Weights of a small GPT-style language model, trained from scratch on English Wikipedia.
Size: 14 layers, width 768, 4 heads of 128, MLP 4096 SwiGLU, vocabulary 50116, 194M parameters.
Each number is 128 + 24 x the weight over its row's rms, rounded and kept within 0 to 255. Layers, rows and columns count from 0. Numbers have three digits each. The size before them is the row's rms in percent of the matrix's.

# layer 2 MLP down (transposed), 4096x768, rms 0.06, rows 3320-3338, columns 0-255
094:155114128102115103142144176164116137118136123099107100102128146152142124136101115147141121084091109148102091164125156134149085109128080117119099170137101089114139147139125103135117125096105125111150129119139127154111172080138088143114134163108175117168111105095120146120131112144114128107102094099151079145153147147117131140113108091124110124133107146144153144123103145117108144116161092126145093122143134128131129135133115125126121116137156130119121169130154162115147124150152072104113104132100142130131122127126117169156133121124130145210172109143086148121151166138120117088112137155129113128128142118141133120135125109140079118127106111145124111089145084126155157128087104135124127117114137139114137134164114142130193139099137132126133126080137058160139115133152153
097:145119151126126135104151114088120107150127136142112139139128133131127105105113144131148136093081077130184142117133151127140144099105163121111103118105105103091131144116129107149120142140135083145107129123117138091147089098146111163097122133133142151156126148136182143182128125149121072136107134133106153113114120086110132116039143129171136160160113129134150131122135128144171183081077154110128147099111092103148144163111135171155144150144133138122119180140115133122145135129157158112095172101175112120120149139116133119161165110174120105096152092139149085119150098136141123114116150132146102128126132103083111187154112115111163135100160123093163164152118146158115132102135126160098118125093138119147109151130155095152184136111156118117104174128132123127154074126102107
105:102124155128094097155146128180165115105121120153123116084102184153142143120176115165148149123146136104119144152137123131115067138151116110130153112090119110113167117142118128086144119138163128128132125168118108138163146104108147160132130138129158126124159154129133154135106144112166119112136127111117127106130138102129139132175135117092121123112153118125153147146147168130125155121115098153138108166123115133154137113140101116127093116099122147109128157131149151137117138119120162151105111166118096116101105079092110144149119127144150140127167141188155149164129119081145135138180144117132137115092124167093118079105099120102116126152109176151139100129124124152144150114132080114147086071114109115140101126166138171118120132145016122106160150148111123121128167156104136
093:117113146108132120158162134129170093190121114114105088118103119119174127087083093105153146107141126097108125102114140103151119171158121112073127105105131151152125155169102102135140125161100094131136092124134081119110166106129147135114153120138119160157079138134129147120131107144099167099118152131160179179145144130144136152154100122101152168109146116092124137131106124134148105199146145113158097121158111137137120127135132074132149137116126106164143089097122089115148126120128136124114158129138130157087096114145101116167090091151131125139135125123095115120131131152153132160140162144160101172116172103156167118072105131124125126150139147087074177107128127120148135113158127121129132162167136104106173081099111125133152134138173152112140116127148137111122142159102156
097:119156163119161145106143147127090135095133124157116119101103112146109168118113080134128160145116121098172114130150109067109120102115163141124107139146180140096127162141122139141112087092133122134111132118140118157138094154171127128132112126147198140121129129140137102092106129096148121094152125119127107128159130169186153131068125157119115093111117134156125135111119084100108137124104150112148135077119125094148103123135129157101110139142131077140141111117130180149150090148130136177140122123137124159127083184133115145105098104164119168133103113132125179125123160124140095135126121129103074103135131138107175065111098134154110157106069128139127149134150103120136119112094119080146147118087155138120124117111090111158086130124149139112145149079127107106121132121121144
107:135151185136098150122128177130143143159124155133142161092120096131153134144156122143174106142121157133087115136107120161187133101119113150141137152105110079154172120145119155126133071168130125107119119109154114132129105172070098124152121129150126118134135182131119125144090145096117088150154168146138125099165114173066150158163098154158125116120118152110147129082156163148147123080147150134136150134129079149174105161099160136104098122134139113138115185160095116142095110119169140117164126096098129079094137137135142098155122145119087109121105127157092097160127139167146175136145099114162139108139105194078134103128139163135086112144109153103126140130118135132125141138103139115124170147120152112137105146122139131142139082107160152151091124107108109199104144139124085
103:137129062125132120105136099096129129106159158119134134094097099140173120127179094133163147110128109127106144121121097122131155139135149097113128130159115149149142184153139134119045101133138132161122095113109079158123144117168123125117154126122088161130104131107132147138154081145111102114147139137135083131135144132130099119125148098104162128118144111145156116128083106137121125100118156109144155112127143171101135148137094136108131112107095113113135135110131137191082104135146119115151139152108102093144112133119109102117113070105115123136128126151137131139127123134099151107130132098116143168140137110123141137078101148140137172148155142120164097122135207132149113117126149171122148132127134157133114137102113158160108102117098126120166138128147147153101165136086127
093:106086103124144101144146150110152125113152108092165142125179079130140144132116102138170100124123072136117114121131117121132089148099082096130140106104162087133150127121119115106154139163137142076153137119141146134085125080120156155102117181159138117129111139164146105154096114206136100138131122072134115165124127168161132136112123159141086120140147114091139102124139170156119119081132137156148149164090133134149090163121145138109128158152160114131133128156120149115145127115156136133152114114149139106159157073191150149115124089140165102153107114140100115132095113094112152123136094107113124115092128152111111124139124119122114128128097087123138118124141127125142148103109143142148102103078153116191148099159160122146112093121122109142151120108164118161158112106103156
085:098107171099142112150123118155149110103135129133152096139143096135087113130109095176141088115132119163126137101141126141086127149114147082162130154076126119139155093133131106089094143136100103136133106109118120121117111114146158115133122115130163081129127133132126139176115150113119119107109120150189104150136124111135127139140142183109158157124127102130158113171100110150091140130145133099101124144167179119134114120155161167149178116134137150141128098168127118089121114172120167154140132090104106138127117147100174179112096110061116177168147109127142131103104138124112145105127120146135134127127111155169114134117117110160095111157113123110155177136157191143133122131101108126115154116122132114161149148109142123139137128113155094139124150106139117129086120167123112
098:087109140132134108147131150143120130139127159147124150143151160127142105110117154134136138151106099118074118116121146162125173089115087113115114131105111104098093116116098143134103141097117161138098151130159136121114138117131140086117092093131128142111127125123127130163115155093182117145135098128139113106153122158113180110109111140128145143189134142133162162153146143118139168118151114144146145109145171135137155151101110173123123099135119157141099139083173135094162143067119103136118149132122079124160114155105166138116097164170096146125143183134112146142126148141109129077153127107174105109129110129111131121138121115138131078098129095155169158156144133140150114115115150103156163105127111136095146115124125149121148142146108100113113091131108162126113070139121113
097:129138147120144131115130148135131147152140118142095185146093107113146093065140109142133128145095097129151144174136139168123155127138121161109126126103153148094119104125133085111112132130122169167150098120095126121128121127131132112150091150130127106122135142086120133143120135145136116096136165127124119137111183168116136119126180134136115145097111107114146156142141116122159110156114135092117138077137090130132125117132083111093115128144082105115111144119150115159147133129115139141104135107145154108123178118137140118107172140173155126089138182142114168118140132195133129118129165149152084122084152102156153115133103135138106148123132172165116176092145148175150095101136114131166203127163122169164120133104114110140137091136091077150137108133146148119159115114152120
101:158109168105136158131192138185139144083128100123150124118118112124121124126108132131187131112123085151141190135092128131151126122178122106103114122135132158152145108167117071164127096148109081160136096121107143104141145112123058122146138116096121140167101140137192133146103139102107148116153145124131130132134100095146116127123134109144161085108119145109167105063128122114156158121119087159161118114124141130136100095157119135110105111105124113139191147116147158137108140113119146128134148171150148151135123126091081159088099097110108140156064128160104110104153124067180164091126131116128102154126136113108105104130088134108111137140169141092114121184109152140178164129184150155109129117137108160128093144127132144154134146131046138098114158124112143096104139149141132
097:145158154104128137187138109161114125111121148106124149101129121110150130112127132165182127125157127171154099158106149137122135100128147122105120141137132151146151138143140091169140157138146070145114123087142154179110128065099085114103145170118130129054145200106143119132138094101171152136104125137138109124148127137164133103118124104130139069126154131141138118110139075112167141114110109117116151125118112109103157118150117141084135130106132118140116156127120163121102140101123096126118103114126155148113120127114140096146058173121124138120131099131138136167149136142138105142124107144135139187101108127126120162135138104113119140131115154155175124098142119098146159157103115104094135112131112146171120107167123074095085114110137160100091104129120170106112140167093102
104:079065069110114057120121162120150128143125117177112140120066090118144136133132105164129123113159150178092074132114144158154162134138123164116156119097117148135113113089133108110155138140108131125162137114119108107094157140117140116129120143133134111114120107146149111119195163116127099126128108122105146156124146122098129150140166114118135158142120117142109164154174118113135128106114109149183104131121084146123133126151119188149142178144128111157129118086128141139138184093135123090097133139100109115151115098135141120127103141153114139162130126125109132135116152107149174105111120111155117139142125141121145132093136118132184109083116122067113118136108114114093109109091100165156149105097118113139118122142124125092091071131123128104142140129174121128115141149099053
092:136097144155098152048159146130163154144123093127089127150152137153159113123140092153149121108110117173125147152101106147117146165148094098087130146107134137155095138121137139122122137076150116110125119120117129117105164138136127107132116118138115130124084150114079121158131126145073145131164168146121141089111113154118129118111092120157119117145132103117117108105142140164103175125143142106174112148071083150150104144097084094099161155098128132174115115153092129149094147145104130139121093093076138133145144144131166142124143122089124115131079109142137126096131162133166158115072120153134131152142052155148132093105159122102154131100115125144103176145126100123138101104119085134151171090147131104151137097128104146129095143120152139123140172133156133169129151118115187
101:145102118146098091157146132105141136139135115136078204147125151120116173131078115113146080167174144107103109131097087131115174127133120099137116126086139122109125110115104147106167109096093091152105144100116162117160123098127094104109146120114146128169125177154160132147101129161133108109144087116101109108129128154133145133162142093159118163079150153138121133120112132143076130114104129114124114116118116094152127153117167159111103100138116127064107080154146073139152048120124099113128151154127121141150122137152151131093128186142067124158122135154108099116131154157139098120141122156102134157111111129119153139151085133155118185074121142152132103108102108141109120140147158131163180127112091169123149132135138120123165112105099172181109169119149148116097110087153140
098:135152150118164105100126131116090144089140130165133165138103094115142102116112121128156133117163133158132118091113115143085090136103165178109156169129082156171130145100136134141134114110149130135121114149152151113134154169129090116149117093145124122167106112131072101127097150105097106157162121125149118117129161170117121143145156125137146111080083131104134130107114112131119129110118144126081112146093149125139101157131102135139185110145146102120096155083089116098116134158113123145128130176109119176138119147117126163122189109098169109071098147097093139159166136156111115195144148190103121152115146125139149142099142132161159089125143139110112142101111134140116105062178102121150085089155147097126090106127146161175153095160108123088162097103122155133140142107167121
102:142126155098136100171161134093164105146113084113108081150130106095157125139118126128164153116136118101124107123121134099092133147094128099112135150094138082103167060120140143111113153172102142130138115123100138175135122133176153147080099136145130114127135146141141159142136099115117112150133112159134138148096149104113185062131075150144103096147121115120130149132074093113132108138127110087133151129095145115100107124108164121164093090130140124099132126140122081122115130127150126148147119090134157120096108133115130124147113112128152110148161186101108100135068123138132112117104144132156137129142130145089155141098090149118125163104137152092107130115120128106078142110147114089156154097091115150116130103149161083141092118156115153074145121109105141163150102139158143
116:141144136148146150126144141120126131096130147102085196111156144092131113106124156103116132122148132087155092130140092104142126146110165131140157108133102090130111110125138125205141101114136116127111192132148119124128123153130154111118151139154175104114124154137099118119184135116116117099125096151131127156096179167140097105125107106113134149111152134131151117136129136089147138168144138125155123159163127143092131123132102105137121098119129144124123116160120153120144103120147126117142121117141096120109167127089106139134114120118126066102145129100160103109140161121099179151123123118123133115133141169097144102145106105161148142134131078127132140124184145126119134110118072092087162148103117110143106150161128090101136134139108127092122117141123146157156147057153173
# layer 2 MLP gate, 4096x768, rms 0.0637, rows 3321-3338, columns 0-255
089:138121175147072125151127127139122131152093100094144133146108177122165111183100140132147144136127143161132133132134094143126148141143072129138140133169121136123157155126078109108066132148115111111136137145104147126112126174211135103148151159127107123125129147117133092127106123103091140115160134117126169105160113155198109128118103137164134089126159127130117093128110097141099139128127141136125105147123155137136149110154137136158187127131130146149126166145136141167087126126122123101086136126077091086113103140154108058149092159115191159124117116148105133170121124143102103121125113091158142139096154115114136129139102085138124143135144082152110068104115165142139095156126131147165162107130097194112128132111121165071111161155174129171114120130127094126142093135142159
108:122144066144153113162100126118115131124106134176137169158088151141139136079146133130150158152169129132116143141141122142106137125132158143107123116128150105163121115114127107137119079117116139121119152095101156116134117073154126046165081170172145105128132154100157120129134135092121099136140142157076129152128121132134130081144155127108129147108103197120158184115138144131086129105093132136135130134129163141117139106071080142139136118114113127125073070131131117160146137135127099115110091091098126101131081117120132168148135111152099093112129128153096116181089144108154144152134115124099158156126135120121154116136092143104122128120171146119110122149115158109115148076131119132149147114122146078158108086100117151089161134090034113121151187140105146137134158113143111
085:115121138084106134178179142093109128122129069117138139145100165136114140075144162093167163125120175138109100127143131141128077145160121150114144125158143099173108100139099108151166139163132085113157128130152105118122132116172153119107128098110126118190118139132095115141146155138104138113119145141133170167119156101180177116112121129104129120156078125090126158124106147145131140136120130132149164097122143126171127108123121107149132092079180105129133106098132123110151096100133127174122130119122120099130148085113119126148103126142083105128116171085149100166168084151142104116158096136163136116175153133136138104128132134131095102155116112109087104125095127086149112123095126095110151114117108143127099164111156100062131121115092099112120138101157134109103125139073144
089:125132081178128147161162105136125110134099122121137163140156170150131092085104137161138134126141147152118127109132160129166146136149133131154065165147089147096164098146115125122142130103098112125125103141142148138155142120131130142090122152122180115106129115162112078113144130157161140139151145096163151132097191133156137137136125150118102099135121123150138121110123080128158116132099127135159100135119149118161126088132135139116107136199117142099144127136122131141106129122146094124085117132118106142122090093108146114138130161112160152164214109132134111136101120089163131114116090190086127130133151145062130103118086112100122107130121112168112124145124074145147131121115102119151164139130124080083094121125084135156110118112101146132111122119137161157113147102139175
110:144157119141114113120148144102105138133132139125144157133148139129138129123148164145155085141102168117099156088096130107129135139101117194107122096133128137145138093161156154149143136142093173111124121111130135132122126108147087086120157089125169119129119158126111165170076137129175108099193073127114109122106120119115111120128100167131157129139114098112132160131165133166155100095154176132093165170106148110126149093142176158140097167155124130146144145148142131147145099077152130140116149139116156098127130191163092106138149136145081112152167114152077107163119114118064145127171113121102117136169160109089101119190153144132134114120095132132108095125112082106129144119139100119112177109171095130137116069206154116167122120136157142136084120123095076134114119140165076
103:105114133151163162169138107103128140123088166120160143177113120133131127112137117163141108139139123124104099157122085179076135151174088113118113109089103147135168142149085142134110108069098140121160136164136143113109178127096119087109148117150116130103136116093130142130102113135166109106144099159148149090148116087105084134100145134165127151155157145108172155091091133136115124156127112118110136140117143128148075124157120087108096106187159099119156130134117158112131113164139116104151115114067101113115139152144094095113156124155141125098130125101176118113115151165148121118118101140107090145079129142138115130107164174159130125142134116106149135117168162106179120129137147140105139130102152113152074156108129142115102161155123131098097101140140091124117139109130136
085:136136148160092127132121140110170152137131129161130125155147089128113099133084098077160125096149178129141172113093123069127136133117147142147118123110140093096155123126173109151168127131136154154137150110123163174133133119155106160119187147163139175144150131158101148149126122129109118107091092155105163135137122089150117175131088135156090126105120120091122163148112068137119103131120119099147135166157123123147152156109152144145118129105091143118115183154152107121156126155113153144140079110126139157089134118120132096124135129126069155150131146086133153130075167120115102136090124146156074103117106087136116115107127134113135133153126124125165139121150147120133093159164152116120183134098141116114142120148104123135131078123103104118137127117148126145152140100128109
077:093141136094112155128146110111126122148130100172146089171117154125120115093141144115114118139187139077094136136143095094113165115150143133120124165134155129097081120109137131161105121130089184140140073121127101125118108151114098114178113159147142099120128109100127123128122124152097149115132158111113117121155087145086123077137112171119110133105117129142095148124139140118130158133137086121118118123133079082117156089100120127201121125101117144102103108137129109104074110141138125106103154114121125132149144150167111147124156139142115132169086157114147117144125162196137121110183151069104099148125149094109143139108156109140126162151150091154139140129142174137113139129118145099124160131067100116098066176186155146092114139187125157146102175135132132100108130116129154
089:134158102147123116125100093122109097163142099074088126129188135140130133125137111104094133117177156139136155116111132139133118109130160167162118116199131155161122131134130157109125135124140083113119125124120129140127115139113143169117131189159155133132134185106134111117122120156094150111124088118130160091117150111147146154124126139085150115116107167132125146099152135097149084104123170120171099099096125143093092128126134139079122108126134101041107129151122149133112117136146161120131127139155166113156109088118143139142132098063108100122120128133171126116144092108141133171191116134124143151144195123129083100143122169130134159162105133120140115099124098079140116111122142143159089182107157139141105100164139142188112103144108156145156140125174129140124155084165133
099:122135107147119119086132172128109170157125159144127148174134165107097138107156112101127123137134168154112090138125136103169103139124085111187094097153100091113105130135084110117126142149126153152136133107106150172097152127134114115148135119133082132154121137136130134134090110123141159130146122176125149155146115121166159109143115140152150142169122156147102132174133114138137118118141103118127134131177109117117111142115117140153081135117107134116080132129125160124182137121098123129105113096162129097133159142143165133152159121137180088119134089140140093124114144131144108151111101128137117109156141130133136136109147147137114135100116096114129141130146136153051129109122135126149161105136139126160127109128092142151152089157147092121143121163097080116134138135142096
107:166144118131130152115153115146124096108153141167130117182147148127144104109110130085150111140142110134117140166161092120111098121123085123150152150135115108101146153101125148106161108111160158125130179096142115133101145130164076120082146143151105170092130159141184121135130108132134108097151127113115113136107133087089137110152112149148127117108097097147132121074144167142140091117123140114118131171083120143138126109112128113114123149128116134146095106091181133133117118086084149145125123196117121157140147112165153132103110120117149106103135107182121103113127083165138138138112112124136178127147143124125167149139106142155115105132141133101116118115150131115079146105140130148132166099140134175148118127125123145159156138097142094142163145127142115156133109153137148
094:138131148139124137128148077100137098132122122123153119161113082117159187108132107145110162130140133164157116100135134151090132107137147137149135162120133171137150119136127171144186117147142151147136177150098158127161122136106177131130108085107183130137113114167144128160155118128160118104160092099095129173153166134120091120120138129120142131148149171123148116149116178135142151136098070138151129138084093120113108121098135084124132150120157105109140088112098158114115148141158127118154129133124165116117108115117149142102110138115112131101123136139115130137125096157092135095099122104150164147158114125085131099130114138135124149107109148060089102104120105161184110147157143139131165138111145161148138162094111103106135127140096088100123159187140108128179141132096143
102:133136152121121168122143087122097121124098114111091148106166151110097097126109138109103094112054155126113161117148143087139137136127143109111094126122130127141173092124140160146140125103164096135124112170134125087125117120131148078087133108102096140162141133116079101115073085159097101112117135128172164080128119145156119145133115092122103111162142158127125133112124135107120151143093183111115081094110142136124157163111111078135151162142108151088127133153124147135137130143153124157137161120139142127080086091094132099134137137143127154094199137124131120163131099114114076118080138129133143131143114120121102137173081138131110151144133139119182123157159123102111141156156161140123126187127122140105126138147111105138142170121151091113127132114120138140154120131138166
081:087142153077134143114114122124170090148097115130109128137130133133147140154111152133128165151143071117124142130132099152152125122166104110168119090115154121126129161130133123108104122135158090114140105075134141153149087114170155099132132145093136133085152147154188127117118160134158109120145123168115126099112147168164205104129111157149129133124129148116145100120142084146108160101145130117118101126099162153106143126105143129099114167115101135127155167092119141122158137152144133134120158149181143139145118163093077102129120153133119115152117129125135112109136166118125091113127142087146118175114155145177124142134102102086152137168105100186096144150134164119126122110103095097145114130131103140102148170157113144111142115150106150104123091142179135160130141097136146
097:158105134130129138134176132175147161094116136114094087143103075181083115112102145126115108137153155141081120151119175148134137130152144132150114110101126118119092148123107139119107101133143152123133134133123121120103093118116107105113151134140117133129118126111120138088082109081111081075133099149121125133117144123102099142154134115132088143094119116165140152167150129106161118114129091121171142159135122120148125163107159110160145162144089170129136159143124099148113101079126107123151157133123121171159122092127141150133137181140137166154115110152120127146164166134086140105163138132112104088123130089114150112163101143165139132174075121137176120127152177145094119134138139193098138168139169098083094084105122159137120147121140098110131129130126154124140104152161126
095:116118107165150103116140127092107185129133171096136138114171122115126102108136157150177152153105136144088148141135118073095099116146117118151137110123118096185143126132130140100115136096125109115165150119117129127171158148132130120097118132143146126143112107134124115148124110138115124127084138116154093133098114111161128150135106171139143135130066064130085164110128105127122122111144123150153122172116114126137135105134144098110161153122145144131143101116105095146112133142128124145088106117082131111089114072109127130095144109121135097097108127135104151141096113146096133140119159147163149118132150176117144131125149151188125120139142064091153116117144150122128155090144131107164078143123141102156106103107129117141127107161175116084119128113148125174121142115181148
103:125134124129138130090108113076140081081118145138073112138152144110120100155144141120143133126174105142143142132081095131143141132135110108125124151155119165119133189129129143134139148171123090133103136128135122120131122116161122128081156139142097065108130113122080107100139106108149122108121146145135132161157096119110146132127104151131155139112098120097133139093117130137164120145161112132160146140095102148123134147122146152148101123138113074108131116133172113151121166127132111128102097134144140167182136097145163154130111169154111142156132140104120086152143107121077111078178147155157136130121185135138149122162137106148151146114151104135132135122134120175095113133081123119135111131116126144134113150145160114134175134150124101076122184172124107111119104125111167
120:129074136092146150174131096181129133137139142124146114111161158124117159168130107150107123145138119116127186143145175130111176129104094172116124119114116135113126101105115132066159120142129120122173078136116136149115080145138124142163129130122152144116132107162113125085099115170113134119137110091121156112141092065120141126141142102096135128123099128153137106111145136116099094105169121161127175129091103152139121108107118106134109146145098097146143143115143120109140127105150118186159130132143169145134138094130133126143119152132118182084121088147095120162132120134113081105148171078098132091145146107137143143120143139154119128102106132133129132147144144132155152170133122122140110116173091120111157120081127167112109168144158151135088147134064150102098152143124089
# layer 2 MLP up, 4096x768, rms 0.0623, rows 3321-3338, columns 0-255
089:130133133124111129062122114121091094122091135087054132117140117126136086107108124081133142120136098118071107157177148100158154095145171121132120120076169138075092104078152124153124083132124131128169155147152117123143116135091158097076117145163102136115130156129101142125146155128131179118134182115151116141097106091098115103164117112117122158121104163197130094092148123139139132137127123128151160146132098095130125127103081114137095144142101190130117121123107093095165137132093112117143091156131149174154158171121128124119156142131125128124129122090103102075121125117125129137122109114155121141135114141141162152082132152087125112087132120110143150111085114110155123090139131137146141125087160076090110125131131127161097148092084141121110127091124152101106150139126120
101:114123114121102116200112131156131126106095118150127143096109162110168140107155145164148134085163142114106177151142087148114072166148165139095100077087142135112106136098162123099172135149121155087121118108100145124118101067136156126138079150160141119137125171084150128119145152097134106131150107099105143128113127119155115160182113145095141138183113157103135142124151169156122169122094134131121102153113155108137131104111128119117173126122144129127101121096120150120156128135103105142092079147134124098114095101112114156148134132133134112158148136137141156182082107112135087135143151128126119170121140103091110123116126150094110134113158123172157125127124138158107141075136125129111137106111145108166109153173129143107143129119062105096123186167125152131119135109114098
084:132137147076109139085162138082140140134133117100093131152097186140089126097091091119131120102172171129117111112155143102109130121132103127083145138101127117148113130117094116120121157164139120138129107149184069146129146095124142106101133145116109117154086096140111113135124154149146114120111116135125174160149099155149183160158140157117146131110103102121136152134133120144116134126109134117136146111129154147174117130151111115093111136133152097135125081111124115078132116121129128132105168107098125126136165114104113117138163086103100129115148129136109102138134090146158099121156111140144112142110142117102164104130146101122114168096141081098093145118142116094177141103160151133169152146128153113168104157134121120111127106108182118112150139130126140148127117144132173
087:089159092164111126146151119100104103121099129160119139154144139127123144112104136157129130157140144138147151094158183082121128115156119108159080142171076107145172101152135173140108135075114144172170115089151131135117131123105169132111133165125192108116131130134101117123157102111166115164118136100164134128131132086121140102116111114122096116157123123170154133137121096140177137138131149128100099118156144106140140120093137132094145134135099114104119144093110140143117126139148077117088154119148104156106111134105168125120127183159172148142175110121096126119129121085156151122132118158078092145109136129100141105091102100101105130100132104141127115111117113161180137133151091122133140089115113082076106153080093157169104133111114129158105136111111144131127110116114173
112:109133166143088139142160145106121124133114147174156160136149127115129152104125146133118098117125145141087124138073119104112155157128116179095111130106123108117130098151149199119145125131119145099094084106125112140115120169111070098090145112092183155126112167132108126165116154127168154127187056112129115123102118132109121125168111142099128129160087121136143169115160152187126068141101179130122153159061144096150152115172178156122107136131111154148131153156132085142126156101113160137103116138124139109116154178124121091130107090136058108127127139151093111167079138111060152129117140100146129129123165113111085141150130116112138130127103106148116107136143110121142114122131129130146188123155131129114074098181130144171104115135119152143083133105115159137145102124170088
105:110156133110089089052098121133151111137144108118137127087145142118118143121119125138107133114136127151153161124130128060155089102093130133153130161152109081110081082122187147095142175134151126143084148109134096158148087121149148157123145112095108142141117160179125098136112122142140177142126139106106096164113143126149182154107124102128142112138112119114129157145159148130104151117138135108140148105116140131121157145127117137153097170099084125111103156105171105146113125157131158143118111146195109116103131127139177126130094130145153107147124125125121124132137158116113111116158157142181133101167105117096145146135126140138090116152136143127115121115120123134067127120144112116127155121133111142124161136114096116190161126119106085154137123133141181139122156179139096
082:096122136093102146130112159145155126146133151137102102098149101116129132116144121114142115130113152152100169170146150107140111131124115133102140120119129101160159165143114112159150162144143116126135132126137130108118124100129140111151137125151063123157134139176093124097141130111176148109146123096108133118117157147118155158100140134147152111139139102114116122096132140122162176126139103122167136142144132177073136141113129109120151146158124118138188129121129083124128164106143114143114104114131103160109160118154161133120128143105175101130086158108090115158142112134089176143135104105161144147168099126111112134119157145116133098139169124150145098150140130101145093126139151130153167151144167138080096101181092112126136116143147150138183108156106101156141170143055122
080:164098109145098117125157123119123086139161167119081107098148115137137131118134101111115156148133132089165103145144150132114135151108112101134119147113122153177183135118093134096125122116135078116118112121115145131130147077131160127141092107135134152116126167148145090111070151122153107113118137161160101134138121156142112188139159137169135148150123082135146141128093162160119110092184123137140147158127160172134084160138169135087123168160122174137105124155112146114125108125131110117159110122107103134094143108090157125121103109098136161124205115128151126165165159095103132115125118109140126133098113102124109149107128140112102107124125139105175126125136133113134142100126115141105077142127158128145167113143159108158121128131119148134149119138170127164145143155108145
092:117113150112117112106136147155122119116126143100147136137109125150122123134116186156153138104120126082141129138122156117145129131163071132145134139096125108122112116141127069154109134132135141155129129146118136122181172125149166099113125076099122118101117091149137126161112145099118131130139119103113120177126114141130138108122142099172150146132116095140158126153128112098117154104155124128110117160131172108156134129124128135184118144145125146161087154095187123140120170104102118150126130138123127132112142166098167117117153158121134142139135132110135122121125175117113140098098111112140083120145102117173120138151113062156131100109132168147113116162102162150165150137134156142074130153111099145091143165136127123109097139157114146132071083139120136125150094122135084
096:086111158160103132131114086131104059148111128125120145141106129142153118122093163131119153124155146114160130124098102137120138131091148151103143143168131124121138121123137114095134134126156137128132121149156122131136083119088092105152154142114109120120123137127092082126141144117135128110105141096152096112141105180126106089135123104111142122088117106115169176089101099109109131170156122131131076112087156179111161169142135086100194118159130138161152143118178114094117113129138120129118108159163112134130109155123116122126113130112082147145077147116096112153098113120141138102111145136113095112110144191120116111121107143106146135139098144112127134125115145122173148132174081144139126125134121128085154130173136113110105162126082188111132093116157147131135143103112135
102:139113176133144124151127154157117109149155121119112123122151178140114127098127144153168089114139126174111125185098114123125100088204103126132117169163120168144139097164147127176136093188139141124168105135120114126155118075114102118098146131108124143124090154133166113133143131114115152091173134115127100142073109105133112128118153092116135140119116126111087082127118120143154116160165102128114080124105157137097125128164141140107115090149180118146151164154136153117126172113104126125094128137128145162150136131099134141132147083107165186135110122107132126134121140129131142103121125109122161130140113108143111127113099110135128151114112082091129119119157112117137160099147099140095127114135162093146121134174140098131184147147085103132135197165122141077117122108116109
098:104084105132083107162109183155122135109142122114156158069112139096120100135137141161166090135128123104152106139115129130099114137130126110130129123154108117150121145083105149122115126092123107141098117111136138119115118091131110120138150165114136168118147132110120127127148114108116161134110134122142116078108128115164188131116101107124108113104123117163083140125134092094096140159120204137103127127138135109142118116130105156100152141108137104141116150127157160148113137123123133132119104115115119119121176115131152114143139140109140146159158140139155147157094135132151115136170133111104088121147117106123132121118138116129123133142141141197105140114122132120086149117098112121128086100130096094114080105135172104104112146144159163126122063114137168102113152148150123
099:133123130120130103094139174139140134130137138136182134112139113151170136098145112127132153150154100120127074115104080150120103116130136145150152128106147099133094143109103073112142109134110158114096098082134120165142136110114136144142151150134173136119094119127184154122173181110159138127149092130127094165137126125088145155129147139137142120133117106155124089138142117150131101124141094201158128161143100121129112107147103150089123104089137119139106126086146098149126173132155142094108171143118073131144143131157112144116114133164106098144077129147128151125130127115174186135120118134121107137109101141134113114078142111118124113112117113150073121126149130113140111082108111103162158084121133098124122119104170139125132083122123150140101158151114096121138146107115093
080:140097141125156120118114132092132139138092104135122150125134101098127110065114127142117131149139125143142096152125149102119087108172100131138124169088141153131142092116146108130117149101093112107133117110143183124159149099162181145157150156056154132137148138146100151118093128143127108148133170152141167135135106111165117087129116124126143161140121126117132143134091109121131124130127133140112112146113147138148121086144106104106153133161169139156124121114126103130151119130101116141134144123155132099132096154112136128132078107112149154183160124158101127081138109085124091120167167130117095145124087166154122113122144095111150168178107108157120111116112147128161129086144101146132161120107149091101117112096132158159104145161062147107089144137182130117177171124124101
097:121161099139134117194123124086133110160146122120150157115114161146134127151141156114144096132127137143119099126147148116137123153108144125131146144175155153109140073087170137142115147152122100154156116141147153114181118152154139092119142120123161137151114143142121133182143177127138103097085154095135087133125073127103159125124120120128162140130132112113096145136153159140116125104114123100110123137129123128145114112109159147072098108135112110066120138127112076134148098132105110150154147117101053145109131115158129129126154166125081081140093135154123151160165117114161133129109133110123144114099116133119164117141106090147132157118143134113121132127087107120138139108099097118149096088101100157126138176144103124140153100133102137147128124144120133141151106085126177
093:123135133161131095118100132110137177130126132121106159113146142126145120144100103161179143094129159136112142137131129115111137120121108128148117138136141146193112113114084147141123137106170129103155115069127183127144187166129057123063099110137149148114119154134112096149078128090119111122081138109158122158097117088106103133165127131125127134111073146118179128089153117113112121161146139146125129142085111164115113109134134137117141133126130160090107130114106132148118138132119107122096155124153132079125102114129139171093201098125117106117123111125133125135115150107111124142124156150151146098121215181121123134118114130159109097137134123115193163137153132143171146104106142164103098121150158154151108111119168143140127106138124086115148160149152114146125127093149156
106:111170118164112122127133168139130105124148103159114091148125114162145114149125098139193154104172130136131161128143140107128083107136128115120084125160125113083143168099131129148128122082096147122066115164137163113155106140150129153119120122147131173108110140116104162120115097132141140115133131150108163147105131087118161126108137131111115136116140173117163148136091096113124115119114126137125141128151132118144096168140126102144104110136104134142147123107135124131184159115142117182152110117133114190091124118141120135139120093175115141126141178076108109135126103143153102099159097108156149147120128137111179102109134139171119119117150117119134174085096119135097163140129125124126139137121111130114119105165173092111119119177160116110139107145174117172134106154093177
120:141177129177125111095136162115152124127133123130130146144120107130165128099127142129148139124110161117116085084120111111135068136127167076133159153170130137145152179143141139185128092117134142104084175124147143135140165116125138105107145112161126132169120109065112125173161124110108139148124161131129137119126179192141122113094118122152100107135152133100110145150117128131161121109122113123125124127172127089111157120149103193099136092120143177124112125173099122150153131144134148094083133145081101137116117141122113116150138127128134047167134184131158142097153161133150172154121127138174131146131098136122071125110138135125147132149142095127133134111162134115121084084132114135122123122092131115143139126149157090161161120112094122120171110121190111149165132074161166